config.yaml
d_model: 64
activation: "gelu"
positions: "rope"
parallel_block: false
init_std_o: 0.0678
init_std_up: 0.0678
optimizer: "laprop"
weight_decay: 0.035
decay_shape: "linear"
batch_tokens: [8192, 16384]
train_tokens: 116600000
steps: 9587
dataset: "wikipedia_en"
Each number is 500 + 50 x the weight over its row's rms, rounded and kept within 0 to 999. Layers, rows and columns count from 0. Numbers have three digits each. The size before them is the row's rms in percent of the matrix's.

# layer 3 attention query, 64x64, rms 0.232, rows 0-63, columns 0-63
121:477533573568440570551489474514437535453577467591534557440585494492482527428467431504481576518457522578553452497488491480496413492563523490520502535438381577640503529469475519446499470502538516
149:516511612489409500666505497482399467525465440531561572449471430415536491555498513425458536570454516510468490540507530518533468548526540474566542439516481513477537484521491469510545483410537601
158:513483517454471465568568502534378431471561479541485532464489520581489430558490429516478446491523504556515424498412571476562520532435559408585526569419433555513456498511561497558536428464554524
114:536572616517417473635520443539417435515563442514553541410491430424527528530499493465488537540509507519450496503511511541521394456456572508478500444498513475508548539522530430488483422462585566
170:455458481543560556393430581518597583501440535472521506528514558475487548439485538473516505495477514489472585461555453511430502503596423567431467451562508459503546520416393505440508543517438445
133:535494535474467461564570474486348439478575476513469462430495494563470473530466473541461446464523462493515445541394572462569503534453589416494528529444444521488466486585553500566573500499588550
096:534571527504484485419470465518512489425479515511601493419501496487446524499558525494606593544471496542488522541546496501497590481494580500629407502444512553471533535502518624429520573505414502
077:514472546428564509586571427588525483421450461482556554515494417488571507535493567503578494478495556565473469593519507549594412550486476520562416466518551456547478394481486521475506467441545499
085:473556487567480498531541503528516512520467419455463385533595429514484500476494527444532523472508550420477446350537493469475473533628542513515445450468505594454571562558478513563533471503517571
107:404462520478419451427449438548472504446573501474414519539546524542501488405562430489512558549564511512633525471505553455502497549552548487491540482495536559419521532562472542491485630530451513
075:456527597484457533480459488392484488521487496462508374522540499396506530546477441448512537491456520399448454494485533494545526481596553513518496439459462552426513454459413408547557597520553514
104:433487581395438527499506520475500558441515535533376419519490538413421418469505515506636504470527532485540488517478506540498446584519509490547471524494521521374548515481459505532582521537419498
093:434471485488585496474552496467510510461449536573471441490476423448418479533607469487533537479515509527347411463466480482564465572501463461625493462426510504456451423427495566497482502547498485
088:440448484510463466520449436580558502479447494453404472527475475511511445562607469539439592542530479555584471483517509460510601499464455495434547578533609557425486577507538479522441490423528509
075:386497494479521451559449561519443523517425544476589541541507539539541525550517491373502528409517502490558440539495499489550536526428565517484487566443454433606439520491523509472512562440434399
097:556487447421631573549500483521527457529439423466518436639592489417489482497487549396521462526452539480580467500475442489490529513513524482581458481435484488516498504572537554463541478502498416
102:476475484553505578470456484434473541399592474492445415464436491475434418439542517527589627550506513493538522415462533493470421540468546466498445448507517593423499469455478520501497527570544444
092:503501583497557500448529500580462529441553447446524478578500467490487426507539513433433625518505515487456504416462578525541509505523448585586466493487491501518446484515581503427364450596517486
098:508506590497458525479452473520521568395626454490431358467505540471403489469542503520589567473538494474481501481490556515484432518550495514563531518478501494390514516520517563523512549622537481
085:565535480502478458567503532404474490520465452490450596522477607542492471412509462501586468482505511419470548564548467485494542405575469534534533559519472456448551499519523464574421517649473489
083:483522496474467518532477498536472510564601568602582527542620516535531476521553505536493479528458457515499526449491494439451444558434520434470520467495593480576489521498460557437458365452584583
078:466422514453492525496490530449459500593446534485421582556492444476449449467604424479541501452508494410451465469499502555556522596517511448459469530445588558549486492501469428440419380511530512
093:502569529521524491585524555427426541543430537562615485530513518445472487523521472458545457514538507545473541551566410439509434507473469507506536503506415470589436332503538456473477538520516566
093:426604505539501521449474414470462559425602462583487401470570469352494466489537575487574530503507530513550418476500477529454460568557485494559457486450540554466459519471530484540534471463522498
099:514438511413503525492473446479512447569522586535500567528449490543511534498537328442442475505473480440503539582540460507568488445471505482437607559501420459519523460518541539551467507605513437
092:501530485453449579443474391418474492460493433567488381449477429443435570500488464452554541484481529537475485566496509541554473498535482552359552530514481487536532523589459486508597579483497499
081:558471548490512596448426484469438487417520488581502412462502423421438421449599520505585586477556520527501476455547456494478477526500539498523425541437522556435508579575481527508433520518512431
100:460429458457500520449575468502488484444515456495564436547551415501612493512534509529526650513514571548498524399465556487506542518532537543506441408501569530540523551501442574441570449518515564
087:447553538437470546494477548431499543445533441578479398490614523420535413500524532530588573480594489482462473456434551592493447563564515553523440475458550511461505553504473428510498535471499552
088:581466500500492530360512576490539490433572533573491489435500515418543485467478547560544525430616516541491537536511482537483484497548533524529500504479424483415550519519474585511537521612397565
086:519548484447461514464596491495508482560446453499418474568459540468524442445537503571563474482444553451507525449388501622531495577505501526539522488525484458461562653485545505551467591534524457
076:569510539471496489484548556552542462530469481452495611566471518571610581488451451477448461428568483436504530600454530509532501476608475522407576546561462426579518526494473459522550526516535467
118:527517553434581519640492389587553520541515555472447485543490516428463487490530423431488559624466465456484487500530470577516465493526519500469525404581459507425475432526538477491491494574490522
136:521522432574572479458512432495488456527510557492525497534520525570495514512492449538460399449538492479488453434454521424451569502361511470495548541488491492591380464459595522482472398550427525
138:531527597458428501543551504561455523420578431510453474442564486453474477527476508451595547532466522621560465456454541506524457546555541478589498494444493560424538530500456433484602489529496580
164:496517483575530512568455483596534534577475505521502578535421566459483581494581490463445531585400542437471517449575454518455527434548440564506499430505523446544473431509496535417419467474477565
101:468425585488491494546527509550505525412559532502547515422490506479494501483515528458613512509496565585613486558489544512468410570549509521491466592555506549424561577522437500521614524544497569
191:485529451532513497451461508502580566580435554498525551557440509461532573489551486481428499511467528443414477478581427532446508451511438577439478432552531401554516455462457565451383471459466437
093:458458443494508589574534533495463512479392509492452543484508479609564464559488438469396609527441461558610505573489469378516456437493490511472535557487550497520473490508470509509504489478560583
080:448482432467532589502514597490496518492397483515504470502466562495583504484464526460423535534412479583530548491533583419513448535477476538579433529449490431502639515512461474487525508585559566
078:505422515472551498535537524609526519459469515543408547440497434541472459525458531490420492501441518500536530494591590463484445654444522479449507509484552543519457562562440543540453381516528489
089:562518527530517506550486441467446511571509535439437585503515478665523489516550404484421544603523476541486483460456447481540419504439482488542421525514513539535463495471509430546527409452569553
082:547487533582508520561463430474448425512407430459568595469480507476460499504496462475473432499487419456514491593517499529521553426474508626477562598530522469543501513458376501504549464532459564
088:473480359499552459510564462532499525518499501517509482563480490513590360520472427506559515477427547533570485519457581501441590538509478494556481530405541507503516487457524532499393610540448509
075:489460475508559509452474485448510579485583467484536426554525433592586486494472505474413566415562549567587474583434457485496548475488480414556579508574506493493494607450536519519424518500482468
096:420482570471502467448495569430527467513506531422550484557519467554552465605418503415481374521485503561486510570485503452520482503463459481555507545568578491542535626504505461515544573455571454
076:526564569499448453526535470461508526432539519500514424544488480481473574510508581528584488542483533438398448448560485553425369544520465411478381538456526415454481457494509556482511458537530449
082:469403468423487576401497613450533447566436463483496514468463548570537481523503515454452537414478413484509561547488491432519518446520510489442457536494536413498582512473436420507543556416554519
085:474573509506418508500560481615404553505490511516509555571573515523580468519523514492529552477451531522488368477539462443499496505527480570523517560562459478508480530483463473530514418603607611
088:449565575448484492587534481552542558522529512506442467455443436471590470514522532564575458502445592471565516441498621473537470479452450454484455518433552436459537538586426574493516479577511473
094:522451551526497529520466468540467604407476493505452545547549581547579422506451537580422486485492507433484489467542468464533507481551484481524494518613534543503514595455502395504539384564521586
074:532570404546478449448505485442557522472569475629486484544471475505520515614453534520544444517563531500521458507566344434523551471499554432463508529458492455527451489515555537515458476405528450
077:507434435555516520545419434448493434508530463447559519530464526555413541441587523477485488514582441430532527585436498470479500553469498479504400553493547485518517548506488571543496521505671453
086:539520579515579481515459529475524474539530549526506508545424516555572553496526485488536412417557544542422474577409499480523470530407451416588582463552431472478521528467614492485530443552448483
083:488473398550493432483470493547442551534483488477402501450480491603585529455540493515427518445530395486622544478402585496451557435506482481462443448477553493467537474534534580509504524530447458
069:491484563525483598472385501412525532464493530409507429450444529456452536442446428511477503525519495510461519498476551495489516420516577521489591461506488526432487489548356484514503621418469530
081:553442477525528508571465468460522402578440446478494601484424595602535444526499412497489499510484497441544514544558440479540607506539531518489530509486545544537533513436499423557487436434460593
072:370516531545522533494407511555487560463588471479495433496548522349426444448458514522527565579463511413431474487528560472514515575529576538580527498488545552537501546512528442505536457516506501
091:499508517544466502442451419477496533375482549393474441487516497473491461480497555515380515485550500498494478486507467428416469549497437458533504510462588565505482448367451532583478392479520551
079:536490592492425485563489437566483498536527538534487492554562531401486488459532484512545473488521544445437406352524466494525466538441454474559448541509524544454504482445413417511529407581507569
083:528358461509576533470459494520485529443371492474472557513515533499506412485433474461466490489451469550556617527491478485456473513506491547540455492488531469460487595573411465433557460615519533
081:582444461457586449552424486507512484507541494441433532406467499532492494498494536561543544432550397480460482613484441523482554474496501561402507489506546497455574428429439579559464449533449462
093:444562615501523398413526433488525506551573511423601488497469451499554537631475567522476534515570569495502475400497521583529550504481516504565521512544539527544456489566431525545477487481526521
098:479432492524467480583540539564375491503464509422502572470550471551515567437516391459500498524461451586593466417435559488510507466432460561479549531526552492483515489517488523569462445407545565
# layer 3 attention key, 64x64, rms 0.237, rows 0-63, columns 0-63
123:474493522579442512491497555503532538584473595455526461490454462387494509487537480517515448591478539503462494411556497495469525500548521477504509358592540365464533436471422557516443472518547468
083:498443607501538524507431498399523503518511520504408540528557551545500458520544514586572508532458412561515449552540511469526515451626561507545514510489489595479447578493443541542555560597545504
164:616514503485494512524502475489451429451519423492413518515571541555459453509459565498517467468499509507588450605438534450577532545517523551561484604408474601478527577530476460535586524506451529
081:640522438414530546443553482467482500486484459540521532454511553595512459587461518487505458498525465509507534567468496425576555556580508463560445614445458554526501485394447485553507468453491552
075:420513490434528468469530506484483528415534501494539383505531461530599512461539449517489550406511467571534469424481499509482522460352414443445569509513504464552424484529541529537501481594479414
206:616536470461478505513536476478460429436547409511474462492555516552468395519450563540519424477506498499561473556422521486574531576494516532552506596387465602467534564547499477530564505529439517
079:514557604495527487593437537602439540517521427502501417526554404463357465463478522535496420460502486455535472485490497446399385556525510437519486482499525509496554523482479520495441441517463535
095:521518454467488527518430570520380574549534508548546475497557473471530427610447463495545586502488527446477512513480551472552481452438442479510479452585506431541456487506558460551502355451492591
099:464543500545513546522491540554524490500442537483463436543561581392445534532543464499509421594487521440604556499536542547531538493492506569487551468596434535454485508582551429514471458558628494
095:504420531587510472436436564435463537545512477380416431553555472411519475584470481540586443434506610526502423550590498498517519480475529500502482465486452439461532535524493557488528530516472575
103:465549440424471502469522494560562492527432458515491473551483467475406467471556434503538494598532505526419536447433441529500425494597499589507626528457445515401538520560471477487486472414553472
089:539486434600478476567408582473489555449483449485564449471555493452606441426471511541513474461504598503548428486543516523521469451540580603539525416485476504442508513561527491415526511509453570
085:409491547471472504554515551515553477515450504494542571482518599487602539477484526395548542483472532449553569418455561526512428390529593445523517556421450460490517460547566471445468511489441555
108:479472512546514501478529414461586461614420609495460587508457548385446554481496471378539440484481492490436485538517508443498458493555574587549523486573459536462515537553435506545504522487503501
090:456548477522620508459513520496445445484540471539418549587461430526532469449489503526451449458479445598423445542423463444480490531576471486508526507534417490499481472469490580536458500337487544
091:471545476501444540592528590533444527528447533502552579511533553531505416473480474461381462546488617448462531535542535551522522620535451539476432494544426537479531490504566574503457457551519567
108:392438563409411462522529535554514511483570488515449420538553441463492510541521407508531513496576591598483440494448487507462472498485500525497518484431541473461455545567525474518498589641529513
097:488479538448533527534522480485426457454523546439474526565516520481488582523448446451486591441602514497348466500486427446464437482427487441602527476473429493519485528405478532570562471552527463
088:418528523440408521489508531511561463452448526465592452508493421375525511452430519520531419574496541458567504459417522547523467500533523493606552475473552564447522572583439535562496510507530458
086:586551462549521459536462515447477470458519496529582472509478547521484537438473586551390515544563429481565467550471449562503512466566481431514505461627522560472548555530441466397504578522543433
088:532405544550529452393476506433449484443513484459551458517491502591453538479400492484555514441407497595515606554520519506469522496493504515525412485427592471541448441374517505494526493518504476
080:522516473520513469530431461386548469516563535516470476499495569537547534451450455455537550465566568552472547495401449480426458496623611539556538502481424433543469506508590422425487485507527489
090:568471483490561424487570544454459523406501488467483500510462537603627536602408484432429483457496423581455500417511504553508500459513548437476431488508464512505522508437519559422508527447464548
099:496511489504462465597429442637429488499455530408420479538538512462435523473466441521546470527477542465479495359488500540481464545446492560467507480502439517375409455492448568493458536508517494
095:508528473536449526438553480428513540492474452428577588595470434565565530474514515475513601480568515512473559615440457514539516486609547490541514495503456494542473492446469494481443630433503456
084:544507466539508514579516533530556501528529469505542494465483370413501448512469476463513491518532569405513578409401511484528534666476500457457626500499467494462549496473462524513447448473504443
112:445565574497443460527554496517488473491547503576454484544533505404412519414503474472518528527452548412556544391451484532389464548497500465473513429553480558465472516614576533536488549483579535
088:532362552524634524520471512604496463539538488478528492495566460488359477489485455451562555488467523492496474490421490509523434518432446565460532491569421505517530507432513492555536448577445496
092:446457499431564493500504519509502456508549518534542422480467468449358440500456445539541546502486526451478494392368461475458472473543504537499553468541548544400449478489492459501603436441531411
087:500468538460500507579568442578516476484514439465577519483533527501502483444552557569579555518458513396620408385446481533431526517483489457419482430548532568540532480496541505511505576451443493
099:466517453508507571545521496520604548568519575535539555432451529492499471509500482487473546489531549426577518504467462457527491524604519452515619549421447515425459619622529473461552439486491494
082:591555418423524454453454550333504475527519518486525505404448498520512394441427505533544525466453475474526465558499503486584535445486437444459501487522481518559544514511461517478473426443403529
096:493508550450501473445492552453532441421458420487421480443516523549500496516481557503478482338489517581516532608515543508460543557506510532586448537527440444494551566481506439417588525515570448
111:478556479435458526528506481466464530409528514503490408492522482516447444486489473473553554460521505503549360492482498473452483611452564466536488539442579607455519467497564527472630572467470586
136:535535525415418468514553493464435410455533453505484392437493472482446411492491479531576482470567474498498434579413546480561518571450612443522527557440472551451500525504515459544596539494533513
124:362466486519520501449459566524550577485458595543560524552512482451550576401485456423513531537448601545514531377480496497404448515493462536505466449492588490498497518443480547439523506494470484
093:456494471563551517552421513553590568573455509487515586530471537506565547476565512454438534501423484506448570486606449514433505435572408521486467418544559425540534557469469536475426493484504441
151:383497495536504520439457598506612617481484611509532507564486482457523576441500467468496537513460545522511522431545463506369492462503408532491449474533580489543496502448452555433488512504472461
089:538484489514480501432444536499430473586582586568514446567552499539604432564481482493437508476465471475389415509507457558497541485483511536523508423542440446511433484548533475468374521537567457
079:468404476548368509569377564569466469467585564509569503520449539508543551523456453524453516523554450511515509495443531579482532591496571557551424463475464440534487540471526499455498464513561556
109:557510520600566466558510505495516455528433544539579574462422577518615457532520477557508450528502515482469518554491421485494488447445544452458508511546473456530484435453533490580411401445461608
086:467566515482550500426520595404422485569470506486499465601553414517484559504515543513515480428470513540476428557596542573492510493400396430493533478535464477489517542515563548485481396539523467
083:546566490477485508399430441495474567425468549370534521500499497572493498458520410408550503576476568500389478440530514527414421530547522510545568490441469453457523545535524478584490526496510507
119:444537556494477466556487562487519555503519475534581533528415525530546464525491520661452517533509501520621620562442463403516443487499512411458498517466456452568438555492497523478578497488501471
085:461516601514516516483522496446406598519532485485502439485510461556542490542482571542524574491483514539542507519446433419443504505430455455523414555523569574549468468502419475541497678497478492
094:504546406541374466481557525468466547492426486448572403540540470509426585445526542463552566436495540514455518500497551520416394485532467561527382549527476455519512482445531483517482443487479453
084:553553450546431517599504466490482440418560452528440515544488504455455533523480503557518450547560577449574474487490570628494602477505492586477483531514514507508443597492471573505482448495468389
086:433436445482470511437518633495494535456509525480582476485571514448486571545495494433522534400483481610472631466463528521432559547546546505506514481518507394473522465465448420439528548501519529
078:458596468591393523474503498539443459422445494513416537591493552469583511497495504451378487536500458496448432413561576580505475533493472479517496482471495524462449472465551431550458518530587465
079:571452526616460434599499455388547430510501504526571569521522512415480484488432505546454441536468499471492485408488420437408435455514519431489468525444566505504455558498457456472562484504554516
094:519525492591556471481523490478539480524585500531425558607504516514465530486513543455586575470436544600540477535515626533551425496492538447493530496498517557540511485429487423585424459462584561
097:552521438530526437384533389497476545463569503476370492458521470502522502546503505565562533463509487526527382449505453528495560430556513591490456478529569535495461417497431436447493545502447455
109:462512489456525447489464478453432550417477469398540560388548456539545525549454431465567433491517466548542467480563442522470485507578466404575454475491556505511590516409549493482485595491440535
099:461400531528483511493544549446390556503476444420520423549481486446484637423481616473469578546470518488552536471530452518496513518447446507418473538504473499490563536514531572518521514399502434
087:463431573504598554527497502465528421538482507592551498486503605524505528531457439553520473486506434537543457466543376568466404576419534476533544550480464479558502516630505503483486474517561469
086:512478445417465505473491544498543494572569487511534390374504373518403460510508433450543473457349513488493519491463514514466544480571463498558554522494504534492484508500505432431525585498506565
092:494552504460540481431496552451489582573518515468571529517518454521580513493544541517506593466511524607497612521500437416446501475505544373398536471524473419500567494463523503477516473532488615
096:475517411428497492497482430533561456515512446515506555437472436500498519520531503457450427504424519585516482507467492434503469450559494448530444521381506565476553447405445437484503523502540674
080:570481440423622474490556554515481479455556577552498453499557521533477473539493449526531449439398503535538519492519597619476504494410519499480442541421527540460535469469539521561460439552534409
122:460538505416491422535477469521497505430506486447501510469562466493484569463506526425588487461453484618630585458510553458501511453550483400516469426466568528420539519438516477483596519443554501
086:482509636506478494557443498556485485559435534571506616543438420535537464480454441498534522544477512465474470569475554553539415560415523581500483524501505466545514596404469470561445506529555535
083:408513555489601504433450577403483518458407435488567458426432536460485537520518495511576439523532495598558617454579523516426501491538539467527541498537474514444468473485488485500512519416565483
093:587589465444543466506546535468479516525427446500459527510493532510537480535501466504464499514475595462433496495499471478350503569496430484522495594503522500505461491519427405546578435650447478
101:506535536528414535532479450499484501575546519555605517535539477495600533518530371488442500500440432497470537512492451503485442456457507446522532540595414458465529544561633525515497417566461460
# layer 3 attention value, 64x64, rms 0.246, rows 0-42, columns 0-63
078:480531504469497528547480389488507557539513490446604489551506487452466558487374517485486537539525548417558374533455550594477481512492437588539519524499428536532522588593476469504444485437464512
076:452408482501456482590548594460413525579550530512490495448485433497565461580504470463441525493510402568499390510497430411495464499487517441483523506602578459555562483513508529518562442484506546
083:505484465479431492382462571572542530485473509496511507520433534483434593453541582534469434415483420441459487511514553413515524499547526512536542537555534434469642500505481425517481434536434546
075:562519442496623496510562533528537542473442527565619479458435472521471534394463521557448450434560552496521424538508568453555545549440489460447494518535455407493476503527452530583467422525459511
083:489520533503531454570476536442543473404572479434547509427530573472599539469554456448521446542483483550538541499547526585430484549526494391517461518521632540467582429593516459506527469483514487
081:542446415446462480565491416483494474599488491589508520464579576489550500494404439554498516471400593560450542471549472496513432486465562525452476449561562491510492389512516459559512417489501494
089:496475556470457422562498509482486493478518480573483515538510482458586477468500383487439540594499490503595613515471469508467465505463511537498484485475555553508383639564575482423517578462471456
086:510456441542467519536456520448460534517489437420541472481401436450572505545494559504485463497484538441557579483535565546572475483624543589452447521567540437458576460566444510490466546408544481
092:470412536441467513506509471380544538464538468505541507539569498522516506511404508601432526571523592501532541516496478530511470494527487496541437454451540599520369553569573498511513608510521437
096:455422608535481487458538421469503498466515448401487473561508441489544501547436505469481569508530623539550510564528468476512395510507550630525427505445536442482443454540509489438437561477504466
078:493508642562438494502563566485527518507450509628504507490532433466554449491492423501519521510511515554596444555459521502546461551466510476468463515578496630524440565473509558510485614508513439
094:461370600538478440493425547510537523576607506501484518562497515479543540478420475529488473491423476465502553522514544469514465479529521539534494528567482595475503571557570437457537619404498542
153:501498512437521478603542478523461457486590503466479452497542484408433455466503438566559522535539510581577506470467512533506510498415534470451609496535441523430422530620566469546565517562573467
092:521617374489513460459521458572522527537513503492523477466430442572459530475526483621527406490520498525459425510492442490502505572431518459479518515528450457515500458446449532566506361494598505
079:544594366460503582477526483504536441518503528446458507458500444520514526580571570436482450514557579592539436535471461513421576516492462510479464446473599499477462503539491507455458518598415512
080:514543563526483506479510451397487500475450494444525522581520447424530423447492519498493530515546553584478487532500504567538480553517494429475348498455599509462592503590412517477487586564446479
080:506494479548553423477537468550532470514448543394559527532562590506494563533407435442596457464460557479477530535547537527493486422484507531478588514477374407471486472524462451507473425462474578
083:553610393527567446460505497591554501519495509471463530504431429546463450506519402548499452483501458504462456517495462504476477502406531424499515475512441420488450410468467497563493407608439553
082:485458457426543460421483541581527513513523451450474509491384528495461497513455465462558422476499480369417419541480465491510502484526561485476489523551474391493636526438537453517457441425521510
097:486408557556462466515468477406519475422522513549506447520487457441583518507410552513477517417483509547509529613540530487473497492548506521518480501466595553531419471578542450388525622441514523
084:525461484561508500559492487631505521516496465510463530501545401519510521551589536464535586414483415460478471451533475437516523584498445461484521520478595396497568463415469454483556410503441553
148:483570513465525449608531465535428454522593559515421511492517532475479426401620403515454476541524466553541488422449530535499503504433529470447500513492463549449499493589551518575523494604536475
099:505453471535454454545415542471522482550585575504579500517480560532498417444555423505482410508404572459471570492467570544457479547502513451397508531529433545505499530540604455585546553520495528
095:516525342531543502501543552566517481515413498474494496470494462499470477508623541505567506508436480550448471498444504465439597534524525376536526515531500493485595498400465531482522441611473483
092:563553393455497549494495497545486463468377449529495510424442454493457453572634492533521460505498484581495418481511436494451574502475490450489552511464515431536563434399453509520481426568488489
086:408475522476432379433460511492529544515523485411496488529473507490533571450454520526447472491509574474526572526480617476482444513553547575500522538588551460488508553654478429506502538436534466
217:492479492592515513419424529451559518503465527504549590531467532598566554536514520450430474454455458433398486579532528466495481492601468571520451531503527483583581517432477491494453532391450500
082:533416657465541545429518536491537488491479453400592495469447475497478497585464466435567432531412479551498508514562446503500473472456540523477557504591506472518597547440514491544550474463441541
185:511486476403550497638571461601425493501526490462459457469527482440471454455541456543499525547544499560579503424454482508515573525400509435473550493511477481439464512539527516553537438640522484
088:497424460535462518462416453443480488575472504518463602563507533398544531468363455555516446433446529543463510584518546509511540460492487550389525502544437549511516528504521432502483580450546566
078:547583395424511513482527502582498506457384482417480431489560564503429496544540483483509486526448590542501451528507476464486568465504478513495431535462473400510542419493514486507448393585415517
084:476495486443604503511542485473547497491491448488395497434499603464533545441504597509506500439448479535479470444474484436460535476533492499574385548423607564525544442474571550405571479521503488
080:510580492490546383453564508501532476512566531564502521555526474558513535507517455539398378433500464491451531591473513416495589445528522504444549608455474577538476513548571512494446513438490525
083:454536513605466587531444568471500463443449600467383483452515591456485502526517495439518454471549581475486530445401473537471516497404468529523541498453478503506642482502465512484550451522454543
087:519492632494512458490453514467470485425499535511480532487524434545504495519513520447472567446492519594502475462513540537513431451460437549584431450453601475498544577461532449549527410658457506
081:500495477542408487432448487550539557397526451488552455470361453549489576566529407562507470441493536625552490502577511480477452578488462503508501560488494511495414562530579466512479529530503506
090:521497413496409570421396510485523504457502479449509544497462405539470478510534590594563562465570537509464502487608440526536446506467503531518563431543465414455555419485437507507512514529464427
082:551582522420523538526547515472524568597470502551577459461517467636490490490541494560555507466478472518594543568484472483552520466478528454370489517487411462483434471441502519454534588523489414
089:500529418424450601584533486420452530436433513567544437490405538541530538535511446587507524567510579591642490473448507560568467467554468478477504466451544493491500474508520494461506446501511506
088:549502436468506637536580550450476543484388491428472452478420428479518531507512465495542434470519419580489552562531417498565519471532497492394506475502457463474551398484486581484556508539512494
084:507564566540432408496468484564455486495473467523468487438554413584489504603501509465507499400486479502517619457483484541518563431493485534486452445531423462471420509434543539415453469573589485
087:520640633499550494529486469478486463507568518616523569498515481479477470518512608476457527521423493498501493465438615528529511493501482523594492557505495516554545586594492438496422534518536519
168:444453585465431551426441564444531560472466505449537465468511487476498562446507534477562574501506504551455496495595451573451407484523477545555496405548538429515535626419435502452497550463475495
# layer 3 attention output (transposed), 64x64, rms 0.222, rows 0-42, columns 0-63
111:521508515526500391513581517465441366564432566508495537573469509453503477572519522417506511503491549463458591458552523461503475531456459483568460358428513532567434440504515489527531475437452490
111:504503521586498563396455522512604513488510476570501530447492447601584512391534409559560436547480476532466580511546481514558549487503536476450515523411440601466523534519485489500508529552491585
109:545466481492462489516531549524455563520616444453452556484520580468436414462524495506631437494541518541416459455520542541432460536434428542576393536476548548492545508448469518478489456554433513
103:448484443433428538509460435572476455489492525452440503496519437458548579570550468528609498475478410574432543520587487486530449577498478507566521490466556561477495471501538475422554452480424615
107:564515483395492481428547464540476538502519496501451474561523493498372475478549579525395460467532495471534513496406573496553506477509529496586464476386460467485576591421476447496470511434522413
098:481579544525537561508522526523419490483412562512483480545419442504467603465472445511577493543567496465489474492493464463514501470519429545528578593474397509400424600497513523498473584551567539
105:457548497524548489494531459459555483511512501424530445514540507564490507483495500464417463517438494350542444527477502494525535376594491478426599474503433487496521389470523494534520516484651510
097:520445547475447485428489538435599515503471479449522511577431580441457529473549448541604531500539477493405462571478477535420476541542481468546532446416467529582585540548458411529495463559472456
105:442597563555510453610499449516499452551477560507504439549466507481552515488527472423460526441444399422540472554470517459507525463462524444406652434464463478504550511492494452453494528430518450
099:470540441528541505480480497437507563475471533537557516448440583450518573612538474465514477520460430462472509467449498504479573542502400396441591439512447585540532613538488456541497414521540488
102:447499456504526494508428445451505415480542489511506477447525432625612468531508534495392524445454420477474476582551432494484548441483506511478640503442502483528517485518536468475596508531545588
114:529551562578496464518546545518495437548554513518497527509548620541483447463482476471427464540501456399414370504438519500477461371483492580511494534477497507558509482483493451563436446553591471
011:480492418535495544552470402523345495462475453511487503498506480557488543489457630445495525484499509503414496517459466475449427503618491546399519467509475536417526500516563548557402512490534462
105:454408490458465568514495549528495507520486528541368504458571473451545559495568429540544555455510441591469523502573475449576509500486459464501491542514561482373492493517502508551547529603414581
113:418495515446478422522442483507482545469594492423543509481508441427415462473548528472474543529540533481566627368483461504581530494486484467494392486488495530520507526513499458464535482367493429
104:488427523442482462457452476419498480517512482591551425475459518461535513529539546517553482421515482456523551445442538481431508543506477518584551413413408608562521574463554457474515451390459529
109:520569447437532541475491452565388536541435499532470544545434512417407545544459555511476491576509517511442467426491461485483484555485462548562371521531543490502384456499495580586456473497546507
098:427426467464473648496493522540435498530564509538477443485585484461500539484479545548552484488526545592491456380555442463589516506529486474482491540533574473404452550533492540556565449504530581
109:528477465547412582523532535436561510520587506526423486494575506434448457507544512568595477561516549550380495431497490470482470504553457489522473493534527423517502563537391518555412466580446535
094:416586601516522502463538531485496536491504448462591602499484542587522569528565471467489484504492374421504499495439560483554500490479512481520557449497437617565588542460525521522441432484509466
104:506482377505479484423537561451448567493511470413500518457514536507520525441517452470505442490547564600494519479505522582500477496522502594520411528519537638496522580517536594588473470495501410
075:498432491476578492509442465483581489514471482647479469423550469551488489537463535515451534461484548450526536556443471418430463451491510490542513585513440437387434522468549452479506476495637533
089:504502575440541523488542452536519357512531474573394456524600510424456464505446531567509488522515521455548477506556437478459438378544559577587529586472522467465487510516466530499456508529554481
103:549493545455418538430413473431458527426563488496478455448565446501459472403475581524490442451585518518612512426581488549536479540436439567507415553501551480490531492531463537552521503483436469
113:485501470466545547468487539459507564412538483505479448512549380492474536444453560522616554474558537601524551455534485534558514602517516493492414467549499487425516536571460588489579555547427507
106:512451504474474448488532496469541488542542541453466530531463644454441445511590425526530416494460412377430447561504458483481485476493447444557478491443493520454566499428455489533473441611501538
013:575462411344441525519493527505534465496513560424614469506554462485503525543457492539538453477450462445501457508479418494466511563513434493470452531473463534504410472445549529538510547564500636
110:575593436528505546500491513523478595447541538582461524442504510453472530498426579524494551516545549499410431476535527547474568514581537522502423500338489519538488570547430478466438501525497550
012:524476445543446510539430401530549456527543480523437496478473535474552525427545550497536566551531512562499477445411443468463492410553466593438616522543493452392497543432547483443469512457578503
106:471540578508497476552563554479490437591508481542574457535450485530506519514466446499575540567533444432403458426476469404486458441494537558653450518521466484576437483510500579529517507571502475
109:514552459466569504503466417510422438469489519547505498551502432397396514500496563489587474521557520537547578344496496500454524639456435516535415539546552508488509513491461504520498542485494526
100:534582502487438455516479542543445512444514556475590453565574455531484532487485474502434452519561469453576521495455628494521565521415451504528455495590491464493551534435468419542377557461485443
102:486432557451436559500410521498453483519496446482524464467466553385515470406455540472583551551488533448484458444525514523484425575500515562509469407536533410390563507471454464547588505554532480
099:528485491488573458452526463529507504477456466538632552507494409561561495431437449556440476517429441540533493583627575480432520485568549456436464468495499557488418496499538487516496574482584475
103:434532442629446610449522579509538471500453430584483530476526467518587576472470465533531471574491531527539522550482478519405550488572558501412552546483491568509551484525536557452552556451532513
106:501586557520564497506555574433512431503502557566514559551673463493549448476489563406488475542528516463502522506489454559559483429470522497462511433443542461540578482452414457484588501522472516
094:504518550538526465585618562508499549570516497552500501538542582517556532544500467463545426541492442518521497443356519501500522502493475449458406569467505556635458589468484525527477459485475570
106:528419529561462480533506513535445471542527453501443517553493534387462471548469462476483461532520536475334418483507510465477443542498451581608529520512564516564553527498491480510445404527566593
090:522505524626563442488482497516534494520511470514468616500580474491467476569472500346499525431500530502404464527574532402456509513468516559480486554592485549461445420442557517510538463478534453
102:475492537550511437537496425567556494556535477603550574534499581510409458530481517481505527570489552454434387449458578415498445515516447486537523564541455522593470478443480426545428453516551503
095:437468506499494557485481548413626510569532513476540517554493489440556505472547505575569480576482491570482376518501494479499488543474524450518546572463624518550618516546491436553501537481431553
101:519432407575464477479399597493527512451488405438448444451538487460477537448466471526545540461548567522520518544528405504437485523533517485433434477419572499405465524452528534477609508490437490
063:544574535522437505520604549560456503456516493476520452532488527529505471505526444522481416516464439581546466488464527567581539523536497382409499455439477558628580444533475503494537511543404557